config = dict(
    head_dim=128,
    norm_place='pre',
    rope_base=10000.0,
    init_std_o=0.00572,
    lr=0.00561,
    weight_decay=0.091,
    decay_fraction=0.739,
    decay_shape='linear',
    final_lr_fraction=0.05,
    steps=4097,
    dataset='wikipedia_en',
)
Each number is 128 + 24 x the weight over its row's rms, rounded and kept within 0 to 255. Layers, rows and columns count from 0. Numbers have three digits each. The size before them is the row's rms in percent of the matrix's.

# layer 4 MLP down, 256x1024, rms 0.133, rows 0-213, columns 448-511
095:116095114095093104127147139076114142174153146123103142131119125151158148104102131140104146115153112127101133137083144154126156148144140131116131131176096147131130147158132139123159114124167093
103:081135163140084129136140141113115167131120165124135101115133123089118109132113129091141114130116118133105100147157118124142105136095119082121084158126150143121111141105136088161103143123117129
095:170111126125124149115117150134096156141128091110147132142126174125159137169139107145167125108090136151162131142117114080116138124136127118164162096134104121153143111124176134123101153135168148
103:113173114141139145158155122133153142138147170131121130189111108123123135129148094113113141184157164103154181088087170204131142128146135132091104151113143094161104164136143099111085136098119159
098:115110152142099141129104122094162131141161158156105141123094079129132121161091141104121111151118099109172160122151128131105115126098160128153136126137134088123108104115126129129153146133146109
105:101107105107153158114133131091117141131129163109144142130122120171097139150086115126077097134151122125133104145099150147130143156141088134113110091138139169130181131127104187141120127115143115
097:123131101113146122088165117138139148159099124122109150145138103086182091130113144130122171134165134165089146132116118102129072151122157159133144153127114121156127157151148135106147121135089143
099:157125112144153130141102128125071172143194148131154115107178096140117152148140083104156079178160150149149098054133085135111139134106122152120146075101163123149127139105101159118096105120125100
107:166114138095115148139195116159113120077136142117153139106140155141146137157118098112140146146141133125097118106182138120169139116119150111125123137140147152140143087142099097130106136131110119
100:109116161115133118140085170126054096103129114155128145104095182136135112145099107126143152113114139157147148131139093108107144197157151139137118107121115092150116119127121100136153119136153154
099:171136123145115136134135130103096119130117105111168134145141130112127098161112127090168160168126108139146115147146155101125127108134083148117133105089150172102081130160127152137142146160143165
100:085103173089142151107129133130119147121167162116136113133050168142145093097206092121147142142122159139102123072115104121141142186099155122129088163131118131158138128094120094166154078179150111
104:083166096106125098114082090085112126154103083119125128133115151056095107142124128127097181115127147080129119182128101134163108133090164144133139116138151125108121151085146147126139113123087145
107:150136112118151172153124121122110110130137117134153101169123113105064115130113121121116118135149127137170106164143139122111123158116119107130114167105107130129111098096132128128122136123129101
099:105163125125107096142180115085088150129175161179076114167134126113127139106108101158134143138136130158134104145080125170134124129130096100140111112090126100101126115140131153150112148160140130
102:121126146111184129078184094086146089116157097139122100128130096111161152109101162122187106167139135103149139141121119156137108102142111119134105090123128137142128146132125090108167155132131117
102:146121125148090142131122072134114115103128138125153104138167156131145141125127126092125118092113120132130117077106103144144088105113123137139121156142170090168088173154133123097105141117145118
095:176102109118104148153119121112129124153131127123130117126071137148131121184143104131140127153099105083161087130115122123110133106117113082112122127135157134146134162133116096126103149159133116
102:126144113165117141132101131137128157115146109119129111166095103115160132127118127110177108126095146151117076095085151154142155133098142118111168120134116135116096128118117112101135118107118153
100:201102143149129092130111124105154125105115085138142134142081160129136117106129129153164115152116156140135123103135131137171130166115160127140140140131139153169152129118143096095150129132168160
095:106117146151128120124096112142136119162115147099142115083081116096162129111132149119082094106120136101097131109160114158151132130114110137151098182146127081103133094109119148159134131103145111
102:121134150131117120129177143141148165149097095102119177065114103171111158096123145143142121147126128099134118119167120102098101110074129102148118123124094134130113129153146145126146149153143113
100:158135112140110132095166140169125152127115123113137148066105116188147124125100147108113084137142122156130101109094186174111163157067112136109147143143131117128122142097116118116129141109146087
096:082121130217132133105101118136133125112151081128054113136126119099114161114141130107122125150114115120115106083129093132130149169103095104133129137167143177126133113161143122164109142132134166
106:112125114123141139115146105134162116121114116130137147126106100116149144114139128102117103102123141148109127131098129084132163152120075107134130150179141115089099091080121090160128161137143116
098:143125099132132143121132137171118176102093149147159109075111130107116145120120121197127141168112125144160140179061138157144140138125125111161117135142130077097154121110148103156113126117147143
103:100139113116112126119121131128150119113117164081129162095135149081140135127108116128120118144141159134107122123102121149099152094155130112165119098105136184109124175116112153078130150098152092
105:116080154136134147082143128152120193105127108151118129121122119113094112118072157142115094096129124162121126111118079093140146158157133141183106153120077142116140103128131112134139131130147055
099:136093147104139118129174111113138184089125127152131134150167134149172123138155091090140131136134137101137112133113119122158108091100094083142144129123138154102124118119111123123167139117154152
103:109098106131146129161120132112113114144121120160139117138104154116145125150121116094156136139149104143091145120133133209110129107135141144156095160130181127146130138157113130143067128121128134
093:110102140131220141134129125161084112123102117087180129075113102133106137121142106089141139158105082153138154196132109121142172069124150149133134106108066134124146128133122149118148164155103160
103:154127107142093137165121114108095144117113166103156110102142091127129076141154137160112133106106144106100120157125162097127121133101162114100144124120135117155139126126119171137095117143153102
100:088119160156152143129168111141169111088126136140145085080159080136135146099158143173136104145133120134138094157137161187095146178125137120141146183140110159111115098109078137083135144133151133
105:143148077112120109135104189108108095130141120133134114110124156147171117147102089088139152095142083110140150123137093124141082118118115147085103114125112114152104105130110089136141137125126153
096:172140135131096152150127149102097142128173119132075124116166149163171094123117067079144118144125121136130137097132121099139122147120110118134143160160128159116176119096114155070154136183098127
100:189120088132089090130132152160107141141116172120135151109099176131158193176118110160126137126131136151101104119112116124087161132111118130118127120128189101116104157147144123148086143115166127
097:148161130129151121106134100129118097129139094146105138114111117115125162108109114105140102124155145129151106116110079054097152132106120114122120116130109138084158138106040135120151143104122115
101:106147124089177185130091124124158169090159127140146132136147114101152174133171122119151135114120128155162137163120078156108120128125152121078113154150124128161111144159130128141130188123093145
099:139076125095079144145130156052114123148127140135112118156121190104124122140145110119128123127119115109127113109152120175142091111136120166100143116129140143127175113103110105110113098103146126
101:119112124208111111153150109050091108144156110113126127172129131142114128123108081110106173120122120128177168157151075107145132120146119125185119146117101128117120124138103117130102149114099151
100:092126078096111133099158126154134140113129124112133131106108107134130135134156119112137124146098121124097131109164112169148146117176161137113155126161129112134148137119097115118180117147120114
100:098121073140164095118121124122150086192132153121120143115133107116127129146154133122101128140158123123099139133112142092123118153132079152105125122105104138111100123163082101114113137086137132
100:106105141080119084132127127088176107103099106153136127184162124125103120131123166202114160135133100100138146105130137088136140158143103117145053178188134119161159137131127111123111106120131138
106:141119127118119140149114135144164110169107164110159104187149095123161162143109103093141125167108169138067116190146134145146095133140108157095168071109115147153191156129120110105045115116113068
102:130136170085188135127143111156135151120152126149163086142156142099132143096128103117149171149173143156089173142106145114122135086142102118132123117173135123171115197077150142123167132111127119
102:130115090130105110083153142164148119126130133106167136137156151121152111127118146090146166103144160054140148164162100134178147084131124137090092154142173136077140166148143107124116116156072141
098:137128094150105098121130131122099130137133175088150133139127083140132027131107111106139083083138191172130111071102124171117135169124123139123149111120141116149152140110057100120085113127149112
104:080128110145163155116108114116163117119123130125146164094099123144145109111122108121121133110135168154123110110139151119148117135123094142167134142129127111132130145116114068123104083117132097
100:125119152107159127096093099148150136115096121125138134098147144161145132172142125128149149137098122162137150183144166085132134138140109122148143097126163151138123160141102129115079097139137153
100:087119149105124108119140129130132127100113097167135137143100110139139145150104092115122135126158127124136135119118143108135152111132109134109101155134129119131156126103141117107130131087135114
101:153138182114111126178114104152115172155144144112160142089148109121176168135132138166144129131109106135158109143156129148157134146121112094085104097143135103101112094137139136120108133111127132
100:099148104157123131147136152103101110132180152110180122154139159137204114116139123128137162139099127111161150164099092135110124107126157120093114105151123109193160140172043125101135129130137168
093:145177157131116113126166110110115166147138067138141133148136151112125080126136156086111122134136138111096145142097180146156127121128138160148109130124131092155119118084139124153169122121138150
099:152127119120082111122189136119167077144138173123102129099143168104128120164119165106111132128113137109099124159122155102131115133165134161113145180135141111147145104111153121092127144112135119
104:094125167107140107114134135132152139145144110119140088142153101113077162126103132134143140112140145161144148133164112161115111073185169130145129119112108148171165088146129110106113126099153124
102:155105130105148119100117094137102140091123137095119135146180127138146125126127113099163115096135126191090110124134160190114154109156142124128129146106150130138193063118132109123142172175125146
099:145172133121154158139117116146159114134153119156159144113117167119106149099131144066106139125110140093100120138141124143102104147134155140136146178136142126144071160141118139146163125076127148
105:122113137137132144161106143145115056178150122118111130119115128095115121132146093157133125127150150087167148165124124130168151143136130143111117088136127124150126150144112118106149145128153192
104:148157141124129114099137106179111141156175126101152137218111171171151115154130103103109122139123142199160124138154098121185148107140139139085125143152128099122085119103096126121183149118105104
096:136131125113154086114105132142150141157177159102147126120151134128150086127129127142116135186095135176116118112095167115098136109133154151143089114109148124115119069136136123139144131132112128
095:169134102114164082133116140085121118132082132157093163139096138114123114144135153086085149125155094146119113148149140121160179147140099108139090134162121113158139118133124151089103101135120151
097:110125147151130134151132150093141155128100116089124173102145088138119098118100101076128150142124117106119118137098141119111117141160115107140179132180152141108112133113140121105112119139160120
100:103143118094090166109122114109113167088130128098131144121121109133138122142103141119145130141151163153131148182118100109126110113107130114141104119165103109126102116114101146084099108121117091
097:112156142114101117160112130133141125148116141156119091071113147147111150146092124139100110154144099133130121127149157123118137099141153126118106118113100112149129100076129122128137120084085131
099:101131124130172132113143148101117144123125120129120149126155112121130093097114102120129136106129142082113176140117165126112102206133142145113126047159158137163135109118105102140134097157158151
097:154121094132138160124114090181124115150133117147124115151092137153148116137121128105129119154141099117144116149140150122076078154105153124106145180147171123101103079103120112085123133126096115
099:143124134122182142131113104146164127124125151133123184150100114119146143141100149123121078123117104174115087142136142144124158126164145141141068137135143102115144115123107152107101167114119103
097:152121132097173127129162100114139146054157078143116145099125120127100147128118138143111129169150153108143174109094120112132137156126107117134154142129184121136139170177126146170112168179104140
101:163093135166118127109159155137123132134118114111123106092166088129134137104151122124137125121130168066085133104175157123108112104126155136121133150138121163095176106125112114136135132119071131
097:144173153083091136141141119132186123158132116138094121128120122114132082166094108093159145107147160097183148108112128094124152066115191178132155141152157181113155156115126107149086106112095170
098:139154118125154106119140147130127104094084122079120107142123113078161152143120131104151131136125154144125145140109146132129120105136164145148154103146151134129173136121139100133119143117142141
099:137130114126082087131100161067192126113145122150086167135133132129136167133113167125151140144156118117133122140088120092166149098137144155133115155161126119192082198135103170139094131117171119
100:125094162126098131130132061179131130122097071108113140144155142121134106109179128089117124162133114147100121125109100099130130122155140115117143141115144140150171115169120108095139155157125115
099:122123114123121117088111107138184148161128141137139093100089149120101141150074139087130122156163118121097148114110138124126120113134144147147106144118113121108105140117087097135125130118125115
097:102129120126129134143115111108095135141138107095139118112116131081097136112134071119149137134158140124171110126117170130134131133171145112136131113156119106131148129123131098103099131144124149
101:127103152135139116135130149119161120123169103132128143178117160151085086124126192171114162114138172136128134121147147128116121096155169113090166111114120128095139134138107122145136104136107098
099:141128156096140114150121151111149099110078160123119130128129102109090135156113116067100143118115126137136106138128075123171141114151135137172189083170110102150153157166164101100105126156100122
107:132070118158108146111118096096124127083116108153133126084153138136100146176181118142185130084097122084156131129121123081089118117153117132124110120173114104095167106155160143110138126137148156
100:182169142130157111151100136074140129102098089103166173107166129120139139148133133100132151182125136144124168145141151187150111117151136118100073108140116078129179138151143090108142130131129147
097:126114123124163143141090106116162104164126129121147116157041115142122160136123137098136120131126155094109171132141103112138172173122120146140148101120141102152074109116159129130099125119170103
103:144102113125110152126122092135095106118106158172089091134130119137139136116091119124122136105123108138134136114078127108090107113137097123177127101111134125065109133125156104171140075139134087
096:186120106141059084112130122079122095189099116146131140135080141157110124135103147124110078114191165096070125135147098105136122075109114132117093170092108100110103138100101125102140112125143143
103:121156154140134119126143161128143136087088163102167122110152112103128074130111184129146139161119121078107126113147098117110093130114161148160154136144111089100077130108079105138114129121117106
098:134120112152054149149104144163107116133145079152131129122155170137098133126152114087133126136102133113114054143119117115175115144099153150121090162132084116173119155123127142133146132124163144
096:102153128151120166129150136110099155099134103122126084144142151132111124107128157118099157112133108119161103127125173134102146165150102108091110101143121208124158135141106160114088114108110132
099:124120119100102164133152132168146088129081120100127105143148104138139116140135118116130177124114137130135104157084145138130102110144117109160115121130154118139096125116109142133111156090127130
097:110106096113092117123104125127159108089109128180134145117144110088143121053127109100113101137141136121166137131159104168113137151112129080114156152140108119129160145111152100097127143125118125
103:118136138142140131129126135146148158137096129147137113113162128106138139143171109048130158161143103077134141162131119069160087154141158124169102136144143159148165154121136091118152141150161171
099:131159141130138126177138152138126142111124110126152152084137138126135162098123115142121153140113132153131103109155150144136109096094127123118099167128138111143131111147156114106114146106120132
095:101131086088093118115125128133137126144118136109127121076138157116128151154125095113114133110064099099130149172146137105121171137152114122133118153138108139102148102142153171104137107108103138
095:067097103081102116092134111143157117115105151130094128113154152150157122136150124137114138125120135086121161168118135101156193141108109162174108124195122132123114154139119128073138117135152156
097:133170105132116209117135112099114078123149107116129134131099138118104181135125144166110144137106119142147084171143136124123106094145123130159165112142136116112129130124122126157127132144102111
097:123115164139109115163131181127132192185140151131155111142096125155162124169130131104107137097128144115143113114114117123092135127159177184111192126154077141136101120104124165107162125117089107
099:180104092129128125133160124140141065106119151151102084151128126184155120157109141088094081168187126124133078093105110114118134122168152172099154174162140134132140150115159156082111141156129113
102:156121140116170151089118113150094116096101087109135135199151125113147128146146122162139130153137121115104192153155129091070151134116153100156066142100074151119117147120130119117114136134121128
101:118178144093163138099087116134143107103128130144158158135124146119135129098139117153119155174114170184139117143121114137162122109100155114129130128176198134123112129115138091103134155140114141
101:155137107128088140136147108115108143092175098128131128144109148128158088137109103119142123113149132106126176157115114095108147146121120134124107151102126140149130155144154112096183122153127149
098:151110123086112087121158154156162139105122165097140116141130172114118121175136127090135130109140150116128152108122147092138125105164101125126130150139132095139119153113161133151153114160146156
096:111142125112159096121094141105129125112140132141133152182092134139121062130141104111102101094136149107146119135109129167132146100148144136123119106100122130137135129147105123128131092132078131
100:137144113156144134112111113133163114126113134106149154134138141127141120102120111182122152104162158122140094106142151106108120141168090126150157147130142146112142103165174139136131112136123143
103:066139148120153116105135115182210170160065124168156147161101146116120105120180127153101147109174090132114132114136126133125118125118089114139141136156119138117110113135109152115119146087111129
101:110124117102100116154139119200160130096118095132093137110127117125093148147080184149112129152166137105117118113146153127140150100138150132129153122153119144137147113136132147091129160137107125
101:139175139120145178128132151090105143145094122135088083131149124118151106087134101113104177152128158124108130163069121121144151162131110082111152093136109131165131136143141119131109131136080124
126:115083139124099118108122131128125128085121102144159102119127104120088130112145131152108114131123138143108117102138134087136135122119136107170150115158094115108101090094103155117123142135142084
101:139053106096137156145157139127100169099124110174127134138098130139130156120134089161124111121119135142146111150139148140113121114151087153151153120134121142146145138130118118224072108112159105
098:124122116140166116111106110096150126107114143117141169100130126152154128126115139107157114137132112142109095124137132103134067136107100144144173143151099127106152115131141115131100139149125161
103:127130096168124146119136135151115136127120107118138122158150139115098114150144087126142138119146113100122120105143101114125127163161127125113147101139147140099152153117110131139137137153131127
100:129141122124131102131161070105087125150113168133140104067140095109120119131162113139148149144095125144159162111090143114117132153117138099141141099135128097093156130136157193143138154132132081
098:099103145117143134185074170075110082155128116109151127119117082137128180143133153129144083092128101111156108107127143127165129123152134155099152131177141118177136116108139123085073107146136148
101:119151143116078136122173087157134118112118117144087147090070126087122177160104137133120108148137125151173148147147147145133088107150144098190119159131134083123133135127138142116142150137118123
102:129123094140126119162111120101125123137152111143143118154143153124133152128124103104158129150090132102128113142142097146081102111122112124123118119111104175151131135145161120109095137148154118
099:120170146143152154139131140146190160159106108128167125116149111153134130140112127155099133124134118136126082160148137130124113130065111133169109079144098138110105112129095137155114128118081137
095:153137153124114143138121098131121087109161125138107120106160130120138153142092173123094132165124182115157128163102108134111135109130116156155144099140076113112135137168119124156087130145141147
099:132147135162157116120109128209156149130093108144146111078093159097097119117158141135110114132148181137075117151120050101102121146133141125136150081112095161111137115114122067140140129129116109
101:105134117151121111121111130121120146154154142119140149096123124133184060080097104125122112135083136106139146117167099170114146136140147164150163117164149127153153111138128159139093113111119154
099:141134125169114110101107117144110108176138130119127165141134100140120119121140111122167128095135137118100122118105100111174078126149139081155145115136122135116124127124105195066101150113112107
102:125160101138148146128155141136117121154127111098140107123150089164133102126147134138108181137125140116142178144132137189116138130113128103092097129102141129127120104141140132129095104115132142
097:144162104135136102152150116090134074106112142108104170148083132118098113093132168156134148088133100142133164134147141141135099094129112103120093171112149114144138141120124129098200116098138176
102:128143089142138125106104164116137151141119126101144101126152141137156105125133149147114105114108112111110125119139119151145160133132167115101128142135123135142144161136129156119124183133138183
097:120172105147130101143143128146067096109089105144152127133175102129146134100107135119133130147138130159172170146119098114163113110090136120098123150129118135146147142105107131109115139113127131
101:121120149143160157101125086153137141140153131112159130108097153127123097136108120091107160113169147118137129138164101097139168063107101158152134131137131149098143145116126163121133115137132141
104:157117135120083116144153139106142144088119143147098133105163114131123121181103089117150112141145116094129077109136076180123136086113099123101113107130114114095117133117124119144169158127166151
100:115113111156107126117122113134123121109146157173156149124147076118123132122148140133084137086161122113118124130113130117157123099080141125140124121165121122103135123105123100129109105115129125
097:108134137163155111169156146160124150171124133103137144123148162119091090101138092130092108146119112157121123159153129125160126121099101110092115153132131139124133146128147080153124144144111099
099:168106112157139091083141099145136126166132153166168133147083157143130119161124151120133091121152117191126145131126116116115138123145144160140149106132137117093154110107128128111104158085132148
102:121161116136138143087114133144160132096113122111148147146120125076080152151085114156135109121139132127134169109150122166158076102126115120147124132126151143113161173132159126133100090120139159
103:135137068133145148130140138139143094151069099144157137130097127111146140063136143138094133136124130112127139127137173117136112183173151122139124107125081160167129130131127138148079135158130135
097:111151100126130158130129153122119139148104172159160119094116105151090107153125075142127100113086147167137129142169073116158129132075130152178160173169151116129142123157124063103175100117137137
099:120129128137124112108133103134161119132134109113144131134156134091108117120155116162126127103088092124144105110103190125149106097113123131134104117151124155137132139135138163150147089153129116
096:152118116130127151112093118105127122114063060161157126135081152122159103128153120158112167093170128137129111086129146138128153115077129111151133110120112166124131172137108123125123118164146105
100:131135147124142157129097087109122107113128179187113111175070117141078095124125128159144103158141144124138144156154126129120128115141120136155185158120145139095141134101094140156179153151124086
100:168116116142139096151141141125121142107141128150173129127091121083110169166159100142138103125131136118143123092155112087125136147092092069126144101125115130129133096100100176123149125131155100
102:131189159151157124156132137113113134144133129152143121158094120129107088115145119153102151125109151120171128135141113092144115162134138142143116214097129119119114182189132165107078138169111124
099:160140108140077146099060154135134150127129117150136121137166089107096151097148082154128158146124154125111124107117129136122107125140138144112095124126154140153119129131132146127094162093170103
095:140104153122184133133135153133121105145120147146179113136125104123152183170147097125122146133112135145093167182144183124140130134080156109075178114162128159089139147133083130108162163105122131
103:129098118140126125150133131109081162128161120118098143127129165116116159128101148177117141122120118156144125109150145130126138104149176142133163112148135135156143128114093151133157113138125137
099:107117104122115120139121118111079162130139161142119120102138161118105100131123109140093130183143141133154171149120120122167135136113068139111127142144109083145111145155105104138135126107096132
102:097117134121136139118104127142114137077130130116134125155153157141062132125170134137145118156110132139142135113175190098099089118141151150145113137184084151116110087095086131115097132136105130
098:149092126123105115128117124114128123153127114155131122090118124087161129162148134097147149135126139115116105155139066167135136149134136151115152177098104135169142133121151109137135100149124149
100:170159190076102146130101139115166111129111159104135134139135138101123103111126122131125101127129115124139087125131146096150108116096109126117145101133152105127101108134119135074135129139136130
095:125130151117113128133164144174122150127111093097119147121109125130118150064163120142131135115151137149171097126106138174132149118149171136125127131139160135160151125126097098122153155138142140
102:113097149104121100174131148100105153171153144103101156106131105145091184110141075129135135112124127131130104061122120121100154167152122139062132148131146122130161143130126115134149125154141119
098:114113115082099131097084106081187128111149085131126152156169136107111114141128088126121166124129135143125124168154134126156100111151061100143179129153103135130144121147134137138135129124115124
101:148114122151120133141113120135100110147113183071127125090102145145117104130125107148156117142115130149163113104131164084164099157104158131089135131135108134109101125109128120055173106103150113
103:115116140111147128074089111110080118112130149134118126124121153182133139154145126178108111171112119133125146109178125106157127141096164137129128136104162089121144156144143166141147114155124110
102:106195130126106110147144136144119075135056153165153091175116148138142144117100145123122140108133136173121207120115099159120101153118138141167125144151140113129144150121131169104116161133149165
100:138118148163078166097119092131105154164133121160145081120168137100101079179115115184143106116125135105094096147087127125130108123082158129117129129105101103106109150072136089144075137119093099
096:097147152096115149116191112095134117164127168103114122164145143137144163113102055132140110121149174105108123161135108134093142131115149110095187129164101121118145128137151094125163153094137167
099:117100162148113139109149154104098100094111127134152197128128134104071076120153130146140119146168158125185108137117129140129148141161158164121140156118120145146116126098123120106120111082153123
098:113120159138127084116088147132121157117155147166173103121114188086101125135084157151129140095127169130106136142115130154088136103168117141106097105138122112093140147129061168097109124122118142
103:105091089094124126134136130189173138118154071124077100097097149104179132109122116146135138141169127139145131165084124146106134105159127081087153138118111177124113141128139129148097114108136135
101:114141145111118161125124126120124142150108146143128151115134134127111106122141048129176151125147150134119111125151153149165095098176135137126140098149117184120157133100130131145140118115119118
098:154117114158169153132158070111141114120164121133090177113096144118148132132120136079104130147160135155127139132112109155108125114127125107114145142138109122100127103146091143176133091147129046
100:091113091132119120128112103140115132115120137134105108140121123118123137143120154172162148130113121074114141124152142097139161076146148083099119117118118086120150088096124172122151172120174130
100:112112099107134108161143189152090173155127129147141156127194094110132115152109137130133102120160142153111073116145129121119122118126127111130117103115125107112137125127162151181089131135124161
097:134097164144109154128134118142122111117108151151125085134145131161123118121069173127109139138122113140152135110158108147148107152122125135109103114137117114117154149128166096085100094136117133
102:161130126153102143111125107110146154125111154082099141113076118122098166133149142121123147098102145137131143133118149117075143152106058123112104128172134160144126139130087120128164138157132128
098:135096128123120145139108126144138118141097164146175082103135133084085150136137147126141097142126134139160132107136140116114143119123108093150101113116112153125108123139134136137124110110128119
101:129100149110128138120135136103196138107124127104065113160141092142116146146110119119121111131107111103120116158118166095122100101141166126113126125132166166119103126109169129105150123085124185
099:128142125130093160112165174123117131171099114132091083111131095126120127099149068168129110129148153120094132104103133137085148143160134130163133165141158132128136118102124127151149164186129172
102:128122152135121117117120125085159107123101148135135123145113141089144114111163133120122099138113120154126137156128125104093125126156110156113101116108127154130134136113102091130149143109126146
099:140134134093104105103108127085177146098168152127129126139145183142137090133113138105149160115087121115101134154133127132140156122139133122133148125171139149167106129161112119152095125113104131
105:136146111166165137116100106146103120155107103181124153118082157094106131103125136108137107108118169124148141086134162078132114094120152150142094168115196179096119118141134120152107104112123090
100:120138137068145138151135147146065147125163097146138125070124073140108141170112109140123114168101104099131119139111168143122104109119141132125147104110112107165135107097075151131158131158112140
098:115127142138177155080135136104157142103087134114074131127114126089080116117116101156136110120133119145095099139165124122123132178149166149114150108098147091141154107129172139131162122109144128
098:121156111126151134118110118095121088114148095175086139135082149144081117156167144162146127146166188167163135117107069149077097146090160117134137144140128137129143124139120118140086098159142099
101:158124122127097133112129120067121095149091141111145172097141126125114104078194143165152152080130138118128132133121121165123101121117144129145136152116116144144144108106111139134157140137154121
102:153146128074160121139172095157115134148123128142159157147149050117077152158110067101128119100150132106131129118133136152143105092138135108110101109158130118116107113143133128075096126134159128
103:094084141103117142124122115153119156056139115143100149126079106140135128095096121133115113090149145159123118175122119125093173128176124141131111136144131110134112085147123137104166128078088076
104:120159144185105143136082128162141165140150146066128111182113143126100071143125082108134148095089156150112134146183084100157132142113135140136065088133143119099121139105162103121136133123103132
105:098132127109113144160141122115154139154144124116077123141142146147124115166113135098149074133145126104135140142118128137105117147122138130161120131137109113134159114129143158131149138155105124
100:115123119126109134128196156120118095130133118117041107154184134114108165130150143151135093134146133120138069091142124149151122135135098114091115139130094149112120105128090123073110129156116143
098:081117133154134098142108139122168126136116179110159143139108111113123111100124139118137171153113147092156145122131135124125083147106099095138096122135138101150118140128151119122163152128166114
099:163156109154151133108122139160096108133110147148111099131134118097133155118129130123129131115109133117102141170099121094153144142173153103133089091138160139153094116135141122136153134173126121
105:116108091102101152130097152128128127137128139160132159108165130125130112108122107129104077102131117104102099149140172102083135084132084105092125103130100108116087155111132199158164125165107112
103:164093119160162132143141133104077132145184108156134133133151180116117138130161190132144118163144138134108101130125141131180100111142107123153122135099136094152120095135138136152116138122137145
098:154107146149178119108105152118181123077142091123101178160134142140134120113150105173143136130115148147130133183146116131146120142159106160113177162118110117129151127117085103116128102169163125
100:092100100127123152114129123138144102083111128149144128095074144160132184138203158157111086141142066138180132155121124100117102108120125110130127082119072136115128095105121112122117094092150117
101:131149116122121125124139122140078153180134151086110129109133152136177111157147150092114106154118108138157116111124124132167142131161110168138138128119114135123100147170159129088101148121111095
099:115141117129094109129113140106147146115071108171093141141093124120104083113153133096107139117122126135152126127144164124128148147116121140154105114121087165095163165133145120126128124114109108
104:106144123155149154148115123138121093133127104138051116132113102130103114148150122184154144131119168167163124170085059136131123112112129164105096148141119114115117129157113126092156124157120127
099:142138106135123130135104104159084128110132144094153099122165136098143146101141098155118107125089163158130124077101165137119107125152145141114142124096116152153133153120121114074117150166114154
101:129102101110122114102155156137163159123092133117183149121169096158158101067118155141095162143141148141085153169111183152096160166155158127118122153156112132111151149155124094077118099152096158
103:100098086046141131126103129128079101150141103103149147152136124139193121059104146138124139090128116143191145170131104181174094172143086109144122134144158161121135151109098124120126114119094153
095:097128129163127171094131130140106105104122105146090121121116103169104108114127122163146082163121135106127109111122109145128103118070111114140109135157112122086119162155118157145097104132125103
104:097176119152104157134169128154098167111127114076102134102144103108132153132083101147124135117108108134128136164143170129121144124095137146102112117125162168150145151137122087129118099074122192
101:108107168164149114130146082144129101090104121116150115118077143120121167141107083097156123157117150122127108140184190167151098137136098113125103097133145094130170135072115097082159138083157169
100:155114148150131117136112146126151151154126140118120125100115102130144137104094094174110120160113167143120130106130091166136135144126196136145138146161120147147161087099159111158149131173130167
097:136148129111119159148154117144128110178122115118148092154100150127110124119135122159115090157102150162105122138117094113085112125119134137130104113128120128113101131097166145127142127101159126
099:114164100150098121116109133081113153159098047139113135151119157119152094119138174131127156141125125108143127150121101182096153151132139140140157106163107120154204127151127103144167146126109135
104:110152129128158095132118182121135090160107079145124151084171157128147091111055108178159142123106116085154131113162114111132124148148149119068118145087139109157166116143163157114144125099141093
098:152091133121114103086134127149166116065169062149109127073119115121101096090100169131155129095131144125154142106115107149148084144119141140130113121131127134099137157163128169131116126130107169
095:134162141083123141144143128181144126162125127175112132130108136138106123149133109138130122070092145130096105080103109153122141114157123134107145115133156120149112152105120129109139129129123134
095:156131086138127118131133123092100118164133113111124083148150114136129118167130101129124179129139140169134125190120168099113134130108115122133143134120152135164099127121165158108114142124131122
102:132126145107176130115134134092136135183149149100146090160152132099166120156162141109134147155119107147128118123127104162139098137141120126107093131136140119166132128108144128126072176203126156
104:138158100120156163075097116099088099110112112099119111130138117094147122165147159160125120099124159100134095105147140138150140125177098162126135166136149130120131148154096099150127094163140164
098:106150123064119122132094114127089130121142122121140146091119145094143047144124114114149146124109118102118130121145116115136101166137123146115186078142097118140147103120119145103147126130121151
095:128131099083121106152119139119181111127140119111123095148120141173156109146152138180124143138137143120118126211106099134142138106096129147140122081135117116107112136145118141115097165099139128
097:124144141121155114116167087136110114114155172120110181140167147142178168172148105129112140103146108129111098126170161124088131106090133113113179117144118107151137148170146087100134158140137112
101:165073150117145120181135111102166175135128146125163143119142144110156125114118142124140137095114129126124149128114132143095123141144152090124098122141213166126095142173137116108114146094125119
096:153112104074069136154124078096124119197108127111162128146082163131101191114184140136144087140110127146146102147151126097126119144089155138102166140168112094146125085127105108105117135138117157
097:111107134160123126136116135146129152098151111108160164185142124090099149121106145132126140122145128134075123098184170140162103101143117135129131119133122154139138099141103098147171117167146134
100:113111129130131160094150119142083139127125090155158109093121151146112146175133132192127153105144135146118124126123126123117128168129121139111144146139115101134101111134101115159146130143112150
102:142047153098153123127113131114142145105085146134169096141114139109115132136121152113124119140124133153140132117122141080084119099135114150097162131153164139124138143133160128069164100156169130
101:132111150128163132169148159147183156151131088140130075128157128137145144118129131131131126120111101097119113172129106128174140160163156162133134131104084137136171155163186126128159092149124148
101:125151120116174100137120136170105133118099160136114177082118133113142135124097136093085144097133122145130151161104124123116125151143067132156115133113123103127106150126146152126118087127154146
099:092113140139117151101095152118121102162115119156110091101180136153133123095111143158149152076125087119156167142178118148085129130114136135164106104133162172114141167132112123102150158114126118
102:168122100126106136164144113139159103170124124142147115100124108158144192115178124121129135139064141140129088156142159114144120124098067111103177181162137132158143098132155162173116111125113151
101:129087087177183124140149127099095126143190152138107130194144134115148132117152141102118104095112140126107098115144110133163111096146113134161150131106087162147123160089132138146127098122136131
097:124159125126130161122085132102201122124126167130086149116154090083092121149117092153103096140149144127113102092093170106123134133100137117108103104105118155079134166125135112084115159126132122
102:131127160146138171147153141201146130112117152141142112145103124111118098139097126140122159078096160134166090104097117127094142115147090118122153108114134105110099110108115133151116076105146121
096:157101096124116126162127129075162174150126132110086114163069138157105131107124140126127138108095127103162185156100164112130151180135087135088120089129146103140142124110155098108168140120106142
095:129099154131122138142145101135116194130151139069096089128142114124129137126157147104166156095142149136140103112118124171109137120134172105125110161103121148103118113098166108163149121120133111
099:094107095153147134131138127106069106101136168090162135141116122122153143109125161144140156136115137187113117109105126141114098120111129114100099126130133099135162128081143126125110129091105105